Part of a small language model's weights: 16 layers.
Each number is 128 + 24 x the weight over its row's rms, rounded and kept within 0 to 255. Layers, rows and columns count from 0. Numbers have three digits each. The size before them is the row's rms in percent of the matrix's.

# layer 3 MLP down, 320x1280, rms 0.0609, rows 301-319, columns 320-479
103:075112171140161106144147120127097142156130093111131144171109138130173098098080141146137148155121173147110166110126140108086196089126129136172170115080122137168086153128121134136131161133140097145104102062169160135116153117123177167140200152142163138147165162146139164115135104142136110137107097162118107164122091150194125133100112145145143102120103119150107122097102132148111109147105112131131135114128145097092193126121139144157182118134156111133159096140104168131082136106161122
095:135145119139098148145134143141125106136110127127120121125125109111132101143133130132132131134132119120128112139154121143123125126124141155180146144162093109128147110135142119119120146097112139133146113091122155113116148091140142100123148108148168154178119168158162131155158134127128109131151137149095111126164172102098117147141149119133194124137182100150168127137148126139149130169147132101120115097166119118110152145177145140120144090154160148138153160148129122115143144078137115
100:128140172101135171098134103123120095099162123112136105090099120128109146112110119145118155089143125119093150123124186109117107092120131117133107126106157141086089143115153108118126134140098107162106151098130115137121139167146131141150091125138139109089127080140124119132134186191114135126117047142138126117089130119115124155141125112129128114150127113155123121084120136127177102105119161106119147089125134074151128136096098122103119137107111151122142124136069148118109132125093133
096:159159109139099110103137131140131116139108122147128115080146140134099163152136169154120124162146108145117190124164112108153103126134102111135137114022135123124150159094157132201133115160128119124157134126125137116155098114115164091145134128132069095128165161142100157114161137145114160113083118134128161169146105141104150125138158127131158140119129123151096106121136164100173133149131121137096155117106178159115115140116120159106093128147158162106137145170087129096089105131131106
146:112134128129130128091141118133162140102122101131103084113102105157089122119148125160098126119123126110145122140108107121101117129100129106117112103088124152155142138144099126118108102125136099108130110122108122101117116102166183126107098114122110049103121144140161127109111106138133124133126095106146129110104126121128110114153091097125168111121114112159111116099142096122105135093137120115125139088105119099092115117164104123113129099122148191148128145113080130122099120126069138
098:108143143132119120114115146124157128127075133117112105144146154146126124150156124100139158085078123115108121157096129127145160138130132134107145106164101125104195150154119149156094149149137135140147101157160172129121122112136120133162167162112128125159132161145136098130131144148138112137105107158099101143150132132092106111152115177127103109104188149151127124136147127144136113122150108142080124137100128163088081109110163112122131096098122128144101154131137130129099099140144144
103:163169113117145132142129125162134106117144118152148127173132117125109145136123142107130140114128141157142152163089117095107121129116091156155128103135086105121131134082102116109151142066112100109129131117123124131089143123122155096129116126122110111095106098123144110152130103114123167138167148141096130149088116120129107114149139129132098132153088107109143159115107071125128180110107108166129121137126096118164162136146119144148115142148117131151106118143065136161094158118119167
097:117094087109129111114146131150150139117135099122125132108140138135109120125078112125103116110152146130129107077093164136108087108107106121118075124177134117139144115154116126139090119148124136081124128129137138111095148129134125135134150125146149088146092109096124136157131118106136107189121128111141111138173123116160090131092143108112136091114136196138136091165114125105150147157126082125122149121145083075123074150125107128094095141168152134111122200114130134103149126147094135
100:105126154169141135134124120118098127115101131112119134118132131132174140111133099086145127112125131156097097137125116101135134167126129126117139184178160136156180109166123113142131127122114148151125113149143127102135103107123135097124129122126113137140144128104111094168131158101138138104128149087124107101122147111102129145108136165138116128151151128072117090126120155101138066126135134103123122150123172169107102130126124143100134120150122133101123155099142124128121155130136098
101:137116156114096112124121111138155117134093107131102083092148099159101106125116160130118164146123130103161141086086126153141144166093123129093134122179131126152132128186167135131136128158107117105134144193098159091099134146149156149111152103165098117099124073155118132149138099144093130151094108102127088130124106132136108116127126092128160143135124131135123100122133163134139120105139146139098166107067099119129097167130107123141101089113130128131121126125105123147130158096085068
097:142106120114135135113124124122118127114117075185163124158101117108119119121140115066163135052095114153122133112156141144132124149109148108130097105112118095140151133097157145139113118117115113162113130120138098165126136130155163115140145117130117170141165173113113100128159134123091121156115152141115175129069098186109155155123146124078155143096123100128140155137131176133119140111135167107105114113081134165141082194085125127144137119107107109130103119098135107148117112112089104
096:105150081107135130175094128131107126143134097133110173134125138122148128137085090092117112151124125125128116083095140111085134136155140095142116185150114144155163166150151116108142120149137112094122157147140136086149112099142129131102124142136139106149093102144121132147100107101085102130122139109107129106123122126134096146173103154140157146134187121146139102163124139131110112110113200134116119135100147165152138106094117129141161076084133135125123157163147112136140165103102166
101:114092136151117125100107118163106133109135116119117132061123128115088134127119121148124105081184145131138105117103128125133128170108104093160117100126155146127118160104124129142113137126107122108117155111133115151085166126116129158159168144118136093128142079131159118106123123127164102086139110121070156146124127118164115150092157128142153156127126142098111120147123127165122102110109151133132161121117126088124101123157118122142127138127110149102125111089151147100136061170138097
102:148117126116120123129115112103137115101159119088124119076117126124112086140141150152092066073117109092165098134158123074162104116145113117087111152150074120161106129090089083111149122141096120159081120153105147097146184100149151131103095133146110104080082123126144108122147127199101123088123057136101138129121133116120115134119131155085116104126125163119134131125130125081133135113131118108118119168085164098115106128115110123136111163139115125122125123104075117119129081152153110
102:130143102123140119117150142143153134141127171133133094112148112112143133103142162131117135182175141104125150096111181085131100148116124119165105119101116133134154159182130144118118120181115116099173126130163153112143152116131136146162138119128140134134128125139123157110131122145159099102114109137120164119156116087156182105139131148170140159128129161082137098115127152144149166117139109101100151138160140140140142160124108128127102098123104097108064147099132139138089088133142167
095:130174126115159081112129120111135161106103110114095100122105092125106136120194128104117147172156151134150169092100122164113157116134139124131189183144172118132087176139151093144141140156106137123142124165100141107097133148123130147153104124083158142178128119136123123085125139136101103138121119126129129118143105159159148131171119148115150113096128085152141142152143126157099149110158144145101139132126117203112102163122135139126131122172146145123112097098100165167131112177109156
099:095154140100172115131134124101133145131148096123167132159135165133139121082154126145098109088139135143119155128124117121125156128138095111103143158143141139120120184089126135123108129101136096112082063145134112153132123114132131145129152107120165161118111157111165103135101124134141163109128122101088104143123147128138141105098106160138099106141128156155132125137130129101128138127108141123117109145151150160092096146134089181133130138122165091118152136141175091129102132126138128
103:129103087150129118128113119144131183133130124093120157145171123109120122125117104124144154146133129112161141105091155136122160157115165118131130101165089104149160154128093161096115127134111135131096157123151118161137131109160133100130112153135125149118160133122151114138108123130165125151141120110117143125148165132094090117124141125110102108143126124147112109108112088108151130119128174088158133146147147128127098154120138112105137132099129141142116128141180128137099127082126107
097:148144094154126132113129137166125108136138134122149140154136120128152135138070112154089129111153132120132147129155150112096112181088145126158092104093130182082166124131153146170133142164147086143121098109130145152143106127140116151163136155128152177150113123113092134131117139143133120103085101128120118158119139141156107138109135159129100136130137123096125145128141166110132130124123138140130134155121152169114083154113124130119113121155108108130150080141099136085117146134111144